config = dict(
    head_dim=128,
    bias='none',
    init_std_o=0.00394,
    optimizer='muon_variant',
    beta1=0.93,
    decay_shape='linear',
)
Each number is 50 + 10 x the weight over its row's rms, rounded and kept within 0 to 99. Layers, rows and columns count from 0. The size before them is the row's rms in percent of the matrix's.

# k: layer 5 attention key, 256x256, rms 0.0951, rows 131-157, columns 128-255
# q: layer 5 attention query, 256x256, rms 0.0925, rows 132-158, columns 128-255
k131 099:38 55 45 50 48 37 41 67 57 39 44 67 51 34 48 50 55 39 38 56 37 71 60 52 63 46 52 60 66 48 64 37 47 42 48 36 36 52 58 39 52 49 57 43 54 39 54 65 44 44 50 51 55 45 55 54 58 59 38 52 51 50 39 44 67 41 41 64 35 44 54 50 51 84 73 50 43 55 59 70 51 44 52 47 55 70 47 40 64 46 67 43 51 47 63 46 60 33 51 57 39 61 35 64 40 50 37 50 52 40 52 45 45 43 43 51 43 66 32 55 50 62 40 46 57 48 56 45
q132 092:56 51 44 38 27 30 38 57 33 71 44 54 57 47 48 44 51 34 45 37 60 48 54 61 52 44 47 47 31 51 48 54 60 44 58 50 45 37 42 51 48 53 29 56 36 65 48 35 54 36 59 53 55 46 50 42 43 61 49 46 65 40 44 46 49 52 61 48 34 30 61 31 52 34 35 71 38 52 55 67 54 34 54 48 38 47 64 58 57 64 67 37 60 61 39 53 51 48 46 32 59 34 50 56 32 44 67 56 49 58 51 46 43 30 63 36 50 58 38 43 58 60 46 57 32 67 55 43
k132 093:46 55 39 50 75 45 44 51 65 55 54 53 36 40 65 44 50 54 39 34 68 51 60 48 48 58 47 44 64 64 47 54 44 60 46 63 24 43 41 54 66 56 48 30 57 54 42 58 41 53 42 35 59 56 57 42 53 47 57 37 49 57 47 45 31 49 53 48 71 76 59 65 45 47 54 19 32 58 25 46 53 33 48 46 49 61 50 64 38 47 43 54 67 40 60 47 44 50 66 55 51 66 46 48 64 58 32 42 37 37 57 50 42 40 43 42 59 57 55 43 64 57 34 53 46 41 45 40
q133 088:53 34 75 61 49 63 53 54 43 43 45 38 46 60 60 38 46 65 65 48 35 50 40 51 35 33 54 48 58 57 35 50 68 51 53 41 62 61 47 35 42 53 56 55 45 44 71 54 50 56 31 53 58 42 53 46 45 51 40 51 53 39 44 47 71 42 15 69 34 52 49 44 30 81 79 42 55 52 44 38 49 57 58 45 67 49 54 55 36 56 25 53 59 50 39 28 43 37 35 59 58 53 70 58 58 52 59 46 65 44 52 46 47 50 49 51 55 54 44 55 35 51 43 60 43 39 49 52
k133 100:54 49 42 57 34 50 48 64 51 53 51 39 53 48 38 73 35 58 55 52 43 53 44 34 59 60 23 60 56 72 49 47 44 74 69 67 53 64 44 72 53 39 55 61 32 49 49 53 48 57 47 45 39 67 41 51 41 42 35 43 60 37 46 44 30 44 52 53 30 58 62 45 50 61 48 64 57 61 60 51 48 57 38 47 44 59 60 42 59 58 53 49 60 37 36 43 55 63 64 32 51 51 52 53 55 36 54 45 38 46 41 44 51 46 44 54 52 56 68 65 26 54 70 36 35 45 42 60
q134 090:65 40 46 54 58 69 39 49 59 63 43 55 45 35 47 35 53 63 56 46 40 49 49 61 43 56 56 47 50 56 52 52 34 63 68 65 42 47 51 58 59 40 47 55 31 51 40 57 52 43 31 48 56 63 39 39 52 57 52 53 59 46 61 45 69 43 66 49 53 42 56 57 32 43 62 46 40 51 46 59 51 73 52 34 54 55 51 73 56 35 72 64 45 53 59 30 53 44 50 44 57 36 44 50 56 46 44 39 42 51 49 62 54 45 53 45 45 41 60 56 44 42 52 62 28 34 26 38
k134 112:50 39 44 43 52 54 64 45 69 67 49 43 57 50 47 38 51 53 46 51 31 71 45 43 40 37 55 69 51 55 50 37 42 37 69 45 64 70 53 47 56 47 63 50 53 56 48 61 56 57 61 62 43 53 54 49 57 46 67 39 49 46 28 54 60 52 42 44 46 50 46 49 60 49 55 42 50 63 49 45 43 40 55 48 58 72 53 32 60 66 39 51 73 44 62 43 30 43 23 48 45 63 39 57 36 64 57 48 60 40 51 57 40 34 60 59 48 67 59 66 54 59 71 42 52 49 44 60
q135 109:47 56 58 39 38 39 58 38 55 38 46 52 44 37 29 65 41 52 53 53 59 57 37 54 48 45 23 54 60 44 39 45 58 40 64 63 73 46 70 45 52 55 52 45 26 63 54 35 29 60 52 49 49 37 55 52 50 40 45 40 53 61 46 44 51 40 46 49 52 46 52 51 47 66 75 38 59 53 48 53 48 32 48 63 48 54 45 56 46 29 48 54 66 60 59 65 55 50 49 34 42 47 38 43 63 54 29 55 64 61 40 59 55 61 55 66 54 62 50 43 36 70 53 27 47 36 34 57
k135 107:54 49 51 39 48 51 52 34 59 56 41 58 45 34 42 47 61 26 39 36 45 32 62 41 49 58 44 44 42 53 44 29 53 59 59 45 61 32 65 59 50 69 48 53 64 51 35 64 42 42 32 31 42 53 36 56 35 59 55 52 53 44 52 45 45 58 57 57 48 68 30 49 46 43 41 57 49 64 56 55 72 47 41 41 46 39 63 41 48 52 33 46 41 43 40 55 42 54 52 67 54 47 62 70 31 62 50 40 66 49 58 53 43 58 44 50 36 41 49 53 48 29 56 61 46 59 60 49
q136 103:54 62 51 37 43 56 40 35 58 47 58 54 57 49 73 64 44 52 59 42 53 50 46 67 47 66 43 51 33 55 30 58 52 54 60 57 64 56 53 66 48 55 60 36 56 35 75 49 65 66 45 45 30 47 58 43 42 52 46 50 47 49 41 64 57 68 66 61 59 66 67 38 42 57 47 50 38 53 47 52 61 36 71 31 65 44 43 49 55 46 45 63 50 63 61 53 46 61 45 46 62 50 56 51 35 53 41 44 46 45 55 50 54 55 50 38 46 54 46 40 33 58 56 30 61 47 21 32
k136 105:47 77 57 54 47 67 51 60 73 54 52 47 49 64 44 29 45 39 53 43 53 52 49 55 49 60 52 51 36 42 45 54 42 48 72 49 48 55 44 51 51 67 47 51 48 59 35 33 51 47 31 49 68 59 40 52 43 60 42 33 46 51 29 56 66 49 29 35 56 50 40 36 62 62 61 61 45 42 28 50 30 58 56 50 50 43 62 61 59 40 33 57 47 58 76 47 43 53 48 48 45 54 47 39 27 56 63 53 70 67 48 46 44 44 47 52 42 34 47 48 75 46 35 48 48 49 46 63
q137 103:56 51 53 41 61 57 65 65 51 43 43 48 57 44 35 69 56 52 31 33 44 45 40 64 42 52 71 53 50 64 47 47 62 33 51 27 39 47 45 41 53 44 69 42 38 41 48 51 58 47 65 41 48 48 48 62 55 49 54 64 55 52 35 41 50 53 55 56 34 58 47 65 46 61 56 60 47 37 38 57 75 51 58 53 51 42 52 42 57 47 43 41 62 59 42 48 47 62 36 63 50 47 57 68 40 49 54 55 48 52 49 62 51 39 45 56 42 44 69 40 51 33 50 54 46 43 44 46
k137 101:39 53 46 45 50 43 47 51 43 56 37 41 32 50 53 22 55 64 66 61 43 50 49 49 51 50 45 40 65 34 53 44 47 47 49 47 43 79 42 35 46 57 36 49 50 45 61 60 50 43 30 50 48 59 44 53 46 61 69 47 55 39 64 44 53 59 43 52 57 48 55 38 56 43 44 53 48 32 36 44 46 71 53 39 43 44 34 47 42 62 56 68 40 48 48 42 76 48 63 42 42 53 42 60 46 48 60 50 49 43 49 48 60 47 31 57 54 58 35 44 56 42 58 53 54 58 53 56
q138 100:51 69 50 54 57 37 55 45 59 47 45 45 59 35 38 59 68 42 51 64 52 40 56 48 49 38 42 63 49 36 60 58 60 53 54 43 36 57 65 40 65 33 51 43 62 47 62 60 56 25 38 58 60 46 49 49 57 47 46 30 42 44 53 36 37 37 58 59 53 47 41 55 64 43 32 43 60 58 45 64 55 51 30 44 64 59 58 54 41 47 49 47 43 43 67 57 57 27 28 34 47 50 48 54 49 41 66 52 50 59 42 42 37 56 36 58 56 50 56 43 62 59 42 54 46 39 58 61
k138 098:43 48 53 68 50 41 39 46 51 48 54 48 41 40 60 38 41 46 52 44 55 44 49 64 29 67 48 26 69 53 59 55 32 54 30 45 68 51 46 43 31 49 46 45 66 52 53 59 63 48 45 36 54 54 40 45 41 51 48 66 61 67 33 50 53 70 42 46 39 45 38 51 50 51 65 53 32 54 41 63 56 44 41 62 44 35 31 56 45 43 54 51 55 58 55 40 55 52 67 53 55 46 67 63 71 42 57 52 78 42 34 47 59 50 47 52 64 69 54 46 55 45 51 55 54 57 57 49
q139 101:36 33 72 45 40 52 44 42 40 24 53 70 60 60 48 56 46 57 49 44 53 55 46 55 62 51 51 36 68 60 47 56 53 49 36 54 52 54 49 63 49 44 45 50 38 64 56 33 54 46 37 47 62 56 46 54 58 46 37 57 61 55 49 56 67 55 52 58 53 59 50 61 42 60 72 43 45 56 54 60 49 40 62 67 47 54 42 55 50 56 49 73 50 60 45 48 53 31 63 54 64 53 50 43 56 47 49 34 56 45 51 44 51 62 58 51 63 60 41 41 52 51 64 46 43 50 65 55
k139 100:62 52 43 48 43 48 48 37 44 46 50 46 52 47 55 54 47 52 53 42 52 34 52 70 41 64 58 58 53 69 59 50 41 54 66 53 56 43 51 62 50 50 40 59 49 46 49 36 08 57 79 55 45 49 38 50 38 30 44 47 47 59 43 51 41 48 49 44 45 49 52 38 47 14 46 52 51 49 36 37 48 54 52 47 55 56 77 38 22 42 47 47 65 48 59 51 46 46 47 31 47 50 38 45 42 43 49 45 58 45 45 48 50 40 63 61 38 21 56 56 56 62 62 52 64 36 46 43
q140 110:53 49 49 43 47 62 50 44 23 41 36 52 42 46 57 49 66 64 59 35 42 48 59 46 65 53 50 54 48 63 56 74 42 57 39 61 63 65 40 46 46 51 55 72 29 51 41 58 55 57 47 48 43 32 62 66 40 47 70 30 35 66 58 67 42 67 51 57 51 55 39 47 74 39 49 63 48 49 45 49 50 57 47 28 44 45 55 58 53 58 48 53 48 45 41 57 64 56 54 51 42 35 61 47 41 57 40 66 49 58 56 55 57 42 56 43 43 62 53 53 43 64 41 41 48 49 64 46
k140 109:21 31 35 36 42 52 64 55 43 59 57 44 62 58 49 33 38 47 48 79 55 38 61 64 38 64 60 50 63 42 65 32 44 55 37 60 46 52 46 55 67 59 26 36 54 47 45 37 67 49 56 35 66 60 42 55 46 54 65 50 51 60 42 54 39 45 59 41 51 59 40 38 59 58 29 37 66 38 50 62 43 60 59 60 57 51 51 62 46 42 55 36 46 49 57 58 43 39 65 57 47 28 49 45 54 37 65 51 37 58 49 47 44 51 39 41 58 53 50 42 71 35 54 36 51 44 36 53
q141 108:45 58 67 60 51 48 45 58 47 56 42 39 36 53 61 58 42 65 57 53 57 56 57 44 55 41 50 43 22 53 47 46 55 41 40 65 52 60 45 65 42 78 53 54 61 62 26 45 43 53 52 52 48 37 50 60 41 38 66 63 53 30 64 51 56 62 67 65 56 52 43 37 45 23 53 62 56 38 67 56 50 56 46 49 61 30 59 63 39 50 43 63 49 22 53 68 57 61 53 37 34 55 50 54 33 52 57 61 60 51 47 43 46 43 46 63 53 40 41 59 51 46 54 51 32 31 54 49
k141 109:48 46 49 46 36 40 50 49 60 52 44 54 54 44 40 54 65 56 47 66 41 56 34 27 61 42 72 62 27 30 51 53 56 70 44 63 43 59 56 61 59 44 54 43 42 51 30 48 39 53 38 55 49 45 43 39 59 53 39 40 47 52 48 52 46 61 54 53 47 62 41 38 68 51 57 55 39 29 46 53 52 54 32 52 43 62 48 46 62 39 71 63 59 58 32 34 53 65 50 73 61 42 45 40 47 60 49 52 39 51 49 66 40 59 53 44 58 51 57 41 52 49 46 60 44 50 63 72
q142 108:44 53 57 63 28 56 10 51 45 58 89 50 48 45 46 50 59 50 54 57 70 68 55 51 62 62 54 51 52 54 56 47 44 62 41 57 49 56 44 53 49 39 53 41 51 52 41 75 60 26 50 41 48 44 55 41 56 52 74 64 33 57 49 49 60 43 57 53 43 34 40 40 44 54 60 53 36 40 47 60 43 70 41 57 46 62 51 44 43 48 59 63 48 49 49 40 54 71 55 51 50 43 53 44 50 39 64 40 36 53 54 51 58 53 47 60 64 53 55 63 58 52 57 57 55 37 56 58
k142 106:43 62 35 34 58 47 53 33 43 44 49 43 42 57 61 44 43 72 57 51 53 43 62 49 44 59 42 71 43 39 52 64 45 41 69 51 37 46 47 50 35 33 46 64 59 53 46 40 53 50 68 56 45 60 64 66 47 52 47 41 60 42 45 36 48 51 61 47 66 57 38 46 48 50 52 60 53 48 46 44 62 40 62 52 47 36 62 67 55 51 41 48 49 59 76 52 43 64 35 32 56 48 59 56 59 38 38 54 55 48 53 53 58 39 41 65 46 50 56 60 47 49 70 69 49 46 55 69
q143 102:40 65 63 57 40 48 43 52 52 62 73 43 57 64 50 65 46 57 36 45 56 77 55 41 59 53 45 70 50 60 45 52 41 51 25 53 49 41 49 37 54 52 52 50 82 40 60 47 40 38 50 43 58 56 32 62 58 36 41 50 54 25 68 35 64 53 64 57 38 38 57 28 52 66 75 49 38 50 56 40 60 50 49 46 49 40 61 53 55 62 47 44 55 38 63 63 48 48 57 41 62 70 49 44 46 55 34 39 72 46 36 59 50 47 48 61 31 42 57 37 36 51 54 42 57 31 50 52
k143 107:41 43 44 52 41 53 54 49 62 42 35 62 37 45 46 53 42 29 71 45 56 58 52 57 55 72 53 48 54 44 46 43 71 42 47 51 39 53 68 60 48 53 42 54 23 65 55 47 65 39 57 59 25 30 47 69 51 59 44 44 45 46 59 53 43 65 39 59 46 42 36 54 41 55 53 62 47 44 41 57 60 64 64 38 54 58 38 38 37 78 44 48 47 73 54 41 52 56 53 55 58 51 60 64 31 51 45 53 53 60 47 44 31 36 60 46 60 55 35 50 33 54 47 70 60 51 48 47
q144 112:61 54 42 59 61 57 49 47 62 47 45 61 61 63 59 61 58 63 39 49 38 47 52 45 59 50 42 74 36 64 62 24 65 41 54 46 42 39 41 39 45 53 56 53 45 66 54 45 68 51 39 44 42 43 56 61 44 49 54 49 42 47 66 51 53 56 53 56 39 56 58 44 57 64 43 50 62 35 70 75 42 40 57 59 66 44 49 51 46 43 47 52 51 38 48 40 58 41 33 49 52 45 47 24 57 65 36 55 54 69 64 42 44 32 53 73 44 48 50 46 46 59 52 37 30 39 52 40
k144 111:44 61 56 62 37 42 57 48 37 61 52 43 62 58 41 58 52 57 58 67 39 55 50 65 59 29 67 43 67 56 53 63 40 55 60 63 67 55 44 62 50 61 45 48 38 43 51 44 57 56 42 50 67 42 53 43 52 56 49 41 38 51 51 47 52 53 48 43 66 48 70 54 48 56 61 31 37 70 49 41 57 61 45 45 58 44 61 54 40 41 55 77 48 53 52 53 40 44 63 49 57 50 41 53 48 45 49 55 42 48 28 58 36 57 44 35 60 53 34 41 43 50 50 42 52 50 64 41
q145 108:37 35 53 45 48 76 51 46 65 44 51 55 70 41 61 52 50 52 51 44 49 40 64 48 60 69 48 50 29 63 41 56 60 39 56 54 48 52 52 41 68 70 79 57 40 55 40 50 49 56 53 43 63 58 58 64 46 38 64 42 64 54 55 38 49 44 48 39 52 53 45 41 44 47 65 48 42 39 68 43 40 49 62 59 39 41 48 56 60 30 63 46 41 44 47 62 68 61 56 59 46 42 54 52 52 55 46 37 39 63 49 43 55 54 44 27 46 45 37 57 43 58 48 52 36 45 50 45
k145 106:43 39 62 28 54 34 43 34 50 59 30 44 42 60 37 41 59 63 62 51 55 50 46 42 38 54 44 44 34 53 36 51 55 25 59 51 53 52 56 52 40 34 57 58 61 41 38 34 70 57 49 52 45 69 61 53 33 51 48 52 55 59 30 38 43 54 62 43 62 55 47 41 52 53 47 54 52 46 51 56 55 52 49 57 66 69 45 63 57 58 58 37 48 53 67 43 47 41 50 49 60 52 35 56 33 54 51 45 65 51 39 52 42 45 46 55 36 44 48 41 60 49 65 56 44 61 39 62
q146 116:47 51 57 42 55 52 48 52 49 43 62 60 54 51 53 51 40 51 63 53 50 58 48 49 45 46 61 48 63 42 43 60 44 25 44 60 36 49 37 36 51 46 36 34 44 51 61 64 34 38 43 41 39 48 41 59 70 44 43 51 32 60 52 62 44 62 39 52 57 37 42 45 40 55 53 57 42 55 60 58 60 39 54 54 46 56 37 40 49 53 48 53 63 51 56 55 70 41 37 59 65 39 37 63 57 46 48 64 43 60 46 55 42 46 53 58 56 49 50 63 32 28 61 56 62 53 81 62
k146 108:49 55 51 38 45 44 65 51 43 61 47 42 60 55 35 30 43 55 32 58 44 39 53 52 56 71 50 61 59 42 65 47 65 53 52 41 57 44 59 46 51 34 52 42 46 67 55 51 31 61 63 51 57 46 59 42 50 45 52 53 51 63 54 32 55 41 71 26 38 55 46 60 62 35 40 41 49 38 37 35 61 58 44 57 48 39 52 60 58 37 34 50 66 52 46 56 47 54 49 39 50 47 56 41 44 55 42 47 58 61 62 52 62 57 50 57 60 52 34 27 61 51 70 59 39 33 34 47
q147 111:55 55 48 61 28 61 48 40 48 50 45 39 56 36 60 56 69 56 51 39 56 71 52 52 69 48 57 59 43 55 45 49 44 61 50 42 45 34 32 61 44 54 62 49 61 48 53 61 45 53 61 43 41 63 35 63 37 40 45 56 55 48 58 53 40 59 39 47 52 53 43 67 56 53 56 37 49 40 57 66 50 68 49 59 55 52 47 50 45 68 49 58 36 64 43 39 52 31 54 46 49 68 42 33 33 41 46 36 73 61 42 52 58 50 40 59 31 44 51 36 37 62 57 37 61 48 44 36
k147 115:52 43 47 32 46 45 61 31 44 40 54 46 46 68 57 45 43 42 49 53 46 57 58 68 50 60 50 22 55 41 47 49 53 33 49 55 45 50 54 57 69 47 54 43 26 59 56 51 65 50 44 62 59 43 65 61 58 45 60 46 50 55 60 44 38 50 51 64 51 50 39 41 45 48 60 68 48 56 50 25 48 61 26 47 39 42 54 67 49 47 43 45 57 60 55 61 49 54 63 62 53 58 52 58 47 52 43 47 55 58 51 39 54 44 76 49 51 44 53 45 60 40 50 54 78 53 68 63
q148 103:42 55 49 35 61 49 37 49 37 42 46 35 53 50 43 54 44 32 44 47 36 53 59 57 38 42 47 57 43 34 51 56 51 63 55 44 44 43 51 43 53 34 47 52 61 68 60 47 55 55 58 37 56 47 48 54 44 52 36 62 69 54 53 40 42 66 79 55 43 52 45 45 52 52 53 50 42 63 62 62 57 38 74 53 54 52 32 45 46 47 50 38 32 65 38 60 51 50 20 47 67 57 48 62 57 48 31 55 78 54 47 60 33 70 37 50 46 68 40 61 49 59 53 47 48 48 35 43
k148 102:48 51 66 53 49 56 49 60 42 56 51 46 36 42 36 50 55 54 52 65 37 55 55 45 61 51 51 47 56 52 46 61 48 78 38 57 40 73 52 54 44 38 46 49 39 35 67 44 43 57 40 61 54 38 50 28 52 55 62 38 44 30 52 50 51 47 50 46 46 49 47 55 41 66 47 47 52 51 44 44 38 43 41 43 51 51 48 53 48 57 52 34 43 35 45 67 54 48 53 26 40 67 43 66 49 28 65 50 55 50 36 37 49 56 53 54 56 52 54 44 80 28 34 41 56 37 65 42
q149 102:50 43 61 53 47 68 51 46 75 48 46 24 40 51 43 58 31 42 57 43 46 33 47 65 35 63 42 69 50 52 59 37 57 36 51 60 59 61 46 36 46 52 46 65 35 65 53 37 52 47 47 47 55 43 51 45 55 51 22 38 56 50 35 43 47 28 56 30 60 55 47 45 44 53 64 56 54 38 45 69 40 43 54 34 46 50 56 47 52 54 56 59 54 42 46 27 38 56 44 25 50 62 44 43 62 56 58 52 43 58 38 65 56 43 53 66 52 52 54 40 48 45 63 52 22 65 50 51
k149 105:45 55 55 44 56 51 29 48 49 51 43 72 51 40 30 54 54 40 64 61 53 61 65 47 52 56 53 44 64 57 49 52 48 66 54 53 68 64 34 41 64 25 38 32 61 63 47 71 44 57 49 34 37 63 56 45 49 62 65 58 40 48 66 24 56 45 46 70 46 54 52 48 42 51 57 41 43 69 70 63 61 69 32 36 36 50 47 38 49 47 51 42 73 71 59 54 37 43 40 45 56 32 45 59 52 55 57 42 48 51 64 44 57 43 39 52 39 40 60 42 44 52 44 50 39 64 51 63
q150 106:53 37 40 40 32 66 56 42 41 48 76 60 44 61 62 52 38 51 49 51 67 40 42 51 38 53 48 44 65 43 49 47 68 37 50 52 50 49 58 59 45 68 39 61 49 41 61 70 43 52 50 26 33 55 42 53 39 54 47 66 37 44 58 50 66 40 47 52 47 42 45 47 48 67 48 48 38 54 39 53 38 49 48 57 60 33 68 41 31 54 50 58 55 51 47 48 64 38 63 64 22 34 41 41 34 55 51 60 56 45 46 38 59 57 42 48 58 55 42 46 64 47 66 60 52 59 38 52
k150 106:41 53 55 48 46 35 61 41 56 65 41 41 60 49 55 36 59 45 43 37 57 40 39 45 35 51 65 59 49 35 68 34 42 36 55 74 45 64 57 57 46 51 60 52 46 66 44 33 48 40 63 55 54 42 61 66 54 45 38 46 48 42 68 48 59 33 58 43 65 50 53 69 68 58 58 46 50 30 53 46 53 39 62 53 50 66 61 67 61 48 38 52 51 61 70 53 71 40 64 45 50 58 50 45 33 41 55 65 40 55 61 45 34 62 35 41 41 48 47 57 47 41 59 55 65 68 66 69
q151 115:62 60 50 43 67 61 34 56 77 42 78 65 48 45 44 48 54 40 54 50 56 48 46 59 46 63 47 52 46 53 56 50 44 54 62 70 49 46 26 46 61 36 58 62 56 31 45 45 61 50 51 27 53 47 45 52 45 45 58 60 61 67 41 74 43 37 58 32 50 52 48 37 48 55 42 53 42 62 62 52 43 45 43 48 64 42 45 71 42 55 54 44 31 46 57 52 55 53 43 36 55 58 49 51 51 38 47 55 61 55 57 64 53 54 53 43 59 32 61 44 47 62 43 56 46 56 51 41
k151 108:38 24 45 59 62 49 51 43 51 52 52 30 47 40 60 45 54 45 59 47 44 57 56 52 60 36 58 46 59 45 43 46 38 47 54 50 57 46 66 44 33 47 48 38 63 73 45 42 67 27 51 40 45 59 55 44 60 53 59 61 51 40 62 57 59 55 58 45 51 43 65 43 55 54 44 55 46 47 43 42 48 46 68 59 51 39 54 51 54 58 65 46 65 68 44 45 71 44 56 49 57 38 27 52 39 60 50 49 41 72 50 29 47 40 48 59 47 51 39 51 61 47 61 42 34 39 45 65
q152 110:63 53 61 32 61 57 57 46 42 43 44 65 56 49 72 48 65 45 39 50 64 45 54 46 42 58 39 28 54 65 49 52 71 60 38 62 48 45 32 61 57 60 49 27 59 53 56 56 38 46 50 62 42 49 66 65 35 39 57 51 72 62 34 57 58 49 68 42 70 50 46 37 30 33 35 42 72 66 49 52 41 68 50 38 57 60 22 50 49 47 51 53 37 40 36 45 60 52 46 50 67 53 42 44 54 51 56 52 43 49 33 42 30 42 47 75 56 61 54 53 46 63 52 48 61 42 55 40
k152 107:35 43 63 71 46 41 44 46 37 53 52 53 52 41 43 57 38 60 47 48 44 36 53 68 56 54 72 55 43 53 53 57 26 31 49 66 52 45 42 59 54 42 40 50 59 49 55 53 51 48 27 39 54 33 47 31 54 34 28 47 60 52 43 52 50 80 42 40 49 48 53 47 61 50 46 72 42 33 48 39 32 58 45 62 49 48 41 49 57 54 52 55 61 40 38 59 46 45 52 40 39 29 45 47 46 51 56 45 42 43 52 32 57 50 49 50 58 23 49 34 49 52 43 57 19 43 51 35
q153 098:72 53 58 48 59 34 52 44 59 32 60 43 36 44 63 56 54 43 56 63 45 54 46 36 49 43 42 64 47 40 53 52 45 66 41 58 54 49 58 49 54 45 47 32 45 63 43 56 51 58 59 47 32 53 53 38 47 54 32 49 46 61 45 60 78 78 40 44 43 36 51 54 40 59 53 50 33 50 48 40 55 46 61 51 49 62 62 58 59 56 40 54 48 29 29 42 44 44 61 70 37 38 47 59 42 23 65 48 50 55 59 39 56 39 47 43 52 44 33 48 46 39 56 51 62 43 45 56
k153 105:57 33 54 48 25 50 50 52 47 47 36 50 56 42 38 37 38 72 40 36 49 56 47 46 56 50 43 72 42 37 64 56 53 55 51 43 37 40 22 64 71 31 50 58 38 56 31 48 48 38 46 42 47 57 45 64 49 45 44 47 50 42 52 48 54 72 44 45 63 57 43 44 68 49 62 43 46 41 56 41 52 36 48 37 60 51 53 35 44 43 35 68 50 49 72 28 49 59 48 51 60 49 46 47 54 47 40 47 43 56 54 52 59 22 39 40 57 53 43 47 54 34 49 50 52 40 50 51
q154 114:60 56 35 49 50 43 46 58 44 62 43 28 44 41 40 43 69 55 59 29 41 46 38 59 50 42 56 43 40 31 43 40 47 51 50 65 47 40 43 52 55 49 62 55 40 58 37 52 77 38 46 42 46 51 39 51 48 55 48 51 48 46 46 53 34 52 64 67 49 66 59 56 51 49 58 43 49 39 43 36 41 55 66 58 35 61 33 50 37 36 52 57 69 50 52 43 60 59 48 45 25 53 53 57 60 40 45 41 45 70 53 54 44 54 28 50 40 37 49 61 47 41 41 61 67 48 59 45
k154 111:65 52 55 49 76 43 35 44 64 47 43 51 47 55 52 50 48 53 41 44 53 45 57 49 42 51 38 37 52 56 44 56 47 55 38 54 44 60 42 20 35 55 37 50 49 45 56 50 41 59 52 23 46 41 51 54 34 36 58 41 52 47 49 40 45 57 58 42 40 37 57 42 72 77 29 50 61 61 76 35 55 43 32 59 59 69 59 36 39 44 59 43 28 51 42 31 65 49 43 58 59 52 41 64 58 64 58 46 54 37 54 51 54 50 55 36 50 54 42 43 45 59 63 40 72 53 51 58
q155 107:36 42 49 30 54 53 54 40 35 53 50 49 41 52 69 54 38 58 84 61 61 42 66 61 23 45 40 31 49 60 42 49 52 52 69 59 53 69 53 55 62 52 64 48 40 43 44 63 56 56 57 56 53 53 60 76 76 34 43 57 49 51 42 52 50 45 46 56 53 41 64 49 54 50 37 55 59 47 36 59 62 58 58 43 44 55 56 50 44 56 50 40 51 58 52 42 63 57 48 64 36 41 60 63 56 42 56 56 57 55 49 26 52 45 44 40 50 45 32 51 47 59 48 45 65 66 50 55
k155 109:46 79 52 55 25 66 40 71 43 55 40 47 61 61 39 44 53 54 44 55 57 67 45 43 61 61 37 41 52 64 54 48 54 48 53 51 33 43 67 51 53 34 59 55 66 37 51 60 45 62 79 54 41 52 54 60 55 46 54 61 63 42 51 44 58 60 52 47 45 54 60 41 58 62 38 52 51 31 44 68 47 44 59 35 46 42 42 62 64 35 62 47 48 52 52 44 50 51 41 59 45 43 56 49 52 59 52 48 49 45 54 42 65 57 42 57 41 61 58 43 59 60 54 47 56 41 33 33
q156 107:45 58 66 50 55 35 47 63 59 46 52 45 51 39 44 46 32 60 51 38 40 51 46 55 37 40 59 59 49 43 38 57 52 47 63 42 61 31 63 38 54 64 35 56 50 56 52 51 43 52 63 48 45 46 43 45 67 39 56 37 45 66 28 38 59 60 52 56 50 43 55 70 62 46 61 57 55 53 53 47 45 43 61 50 55 58 64 69 61 42 40 56 61 31 42 64 54 44 44 53 41 52 51 60 42 38 49 49 38 51 54 38 67 51 24 67 54 68 65 56 54 62 47 46 47 54 52 57
k156 104:60 32 51 58 59 50 53 58 33 47 66 65 58 50 36 45 47 35 56 43 48 57 71 62 62 74 61 75 70 39 65 57 57 54 42 53 62 73 54 34 60 44 57 35 52 58 44 48 49 75 42 54 52 49 57 41 68 77 51 57 48 43 39 35 45 44 46 50 54 60 35 65 40 70 59 66 47 51 52 37 47 49 55 39 24 57 39 67 44 55 41 58 38 39 42 44 51 49 50 46 57 68 35 53 36 48 45 60 62 48 51 66 52 59 55 64 47 60 54 50 48 39 48 49 49 50 50 54
q157 102:41 47 58 50 55 46 52 48 44 52 27 53 33 50 60 47 42 50 64 62 65 58 50 41 49 46 71 42 40 58 27 33 53 36 56 47 51 69 51 37 46 32 58 42 47 52 53 50 65 40 34 49 51 53 54 57 53 60 59 47 48 49 70 55 43 54 55 45 47 52 49 46 54 47 44 49 64 67 50 43 71 61 46 52 59 57 37 58 52 64 53 47 57 41 44 61 79 53 53 47 50 52 56 57 48 59 41 55 65 52 67 47 59 50 44 41 51 16 64 62 42 50 56 79 56 50 66 59
k157 102:71 45 71 45 39 47 34 45 51 55 46 46 56 44 47 56 48 51 61 58 39 37 49 54 45 36 52 72 46 50 42 50 69 59 64 63 53 51 54 57 44 39 47 62 57 57 54 48 51 86 64 61 43 71 51 42 41 35 51 59 50 54 60 50 55 64 29 58 41 49 38 41 53 47 29 41 47 44 48 37 44 36 53 67 53 55 69 44 49 48 30 55 45 48 50 41 53 64 55 68 45 38 52 34 53 48 30 50 47 65 62 62 64 56 56 42 61 45 38 47 43 57 41 55 55 41 43 54
q158 113:62 60 48 58 57 51 61 56 38 38 53 36 50 57 49 50 31 55 45 63 43 75 74 44 51 35 56 42 58 56 51 57 59 61 72 52 36 56 51 51 43 44 51 57 49 54 31 63 41 38 55 44 64 63 50 64 41 35 76 46 63 64 40 51 35 58 36 62 51 47 48 54 54 50 50 46 60 40 42 43 33 56 55 47 46 49 37 55 44 36 48 37 42 21 58 49 51 64 47 62 46 34 50 56 50 52 52 58 49 48 58 63 67 39 56 55 52 36 51 47 51 39 40 61 44 33 63 38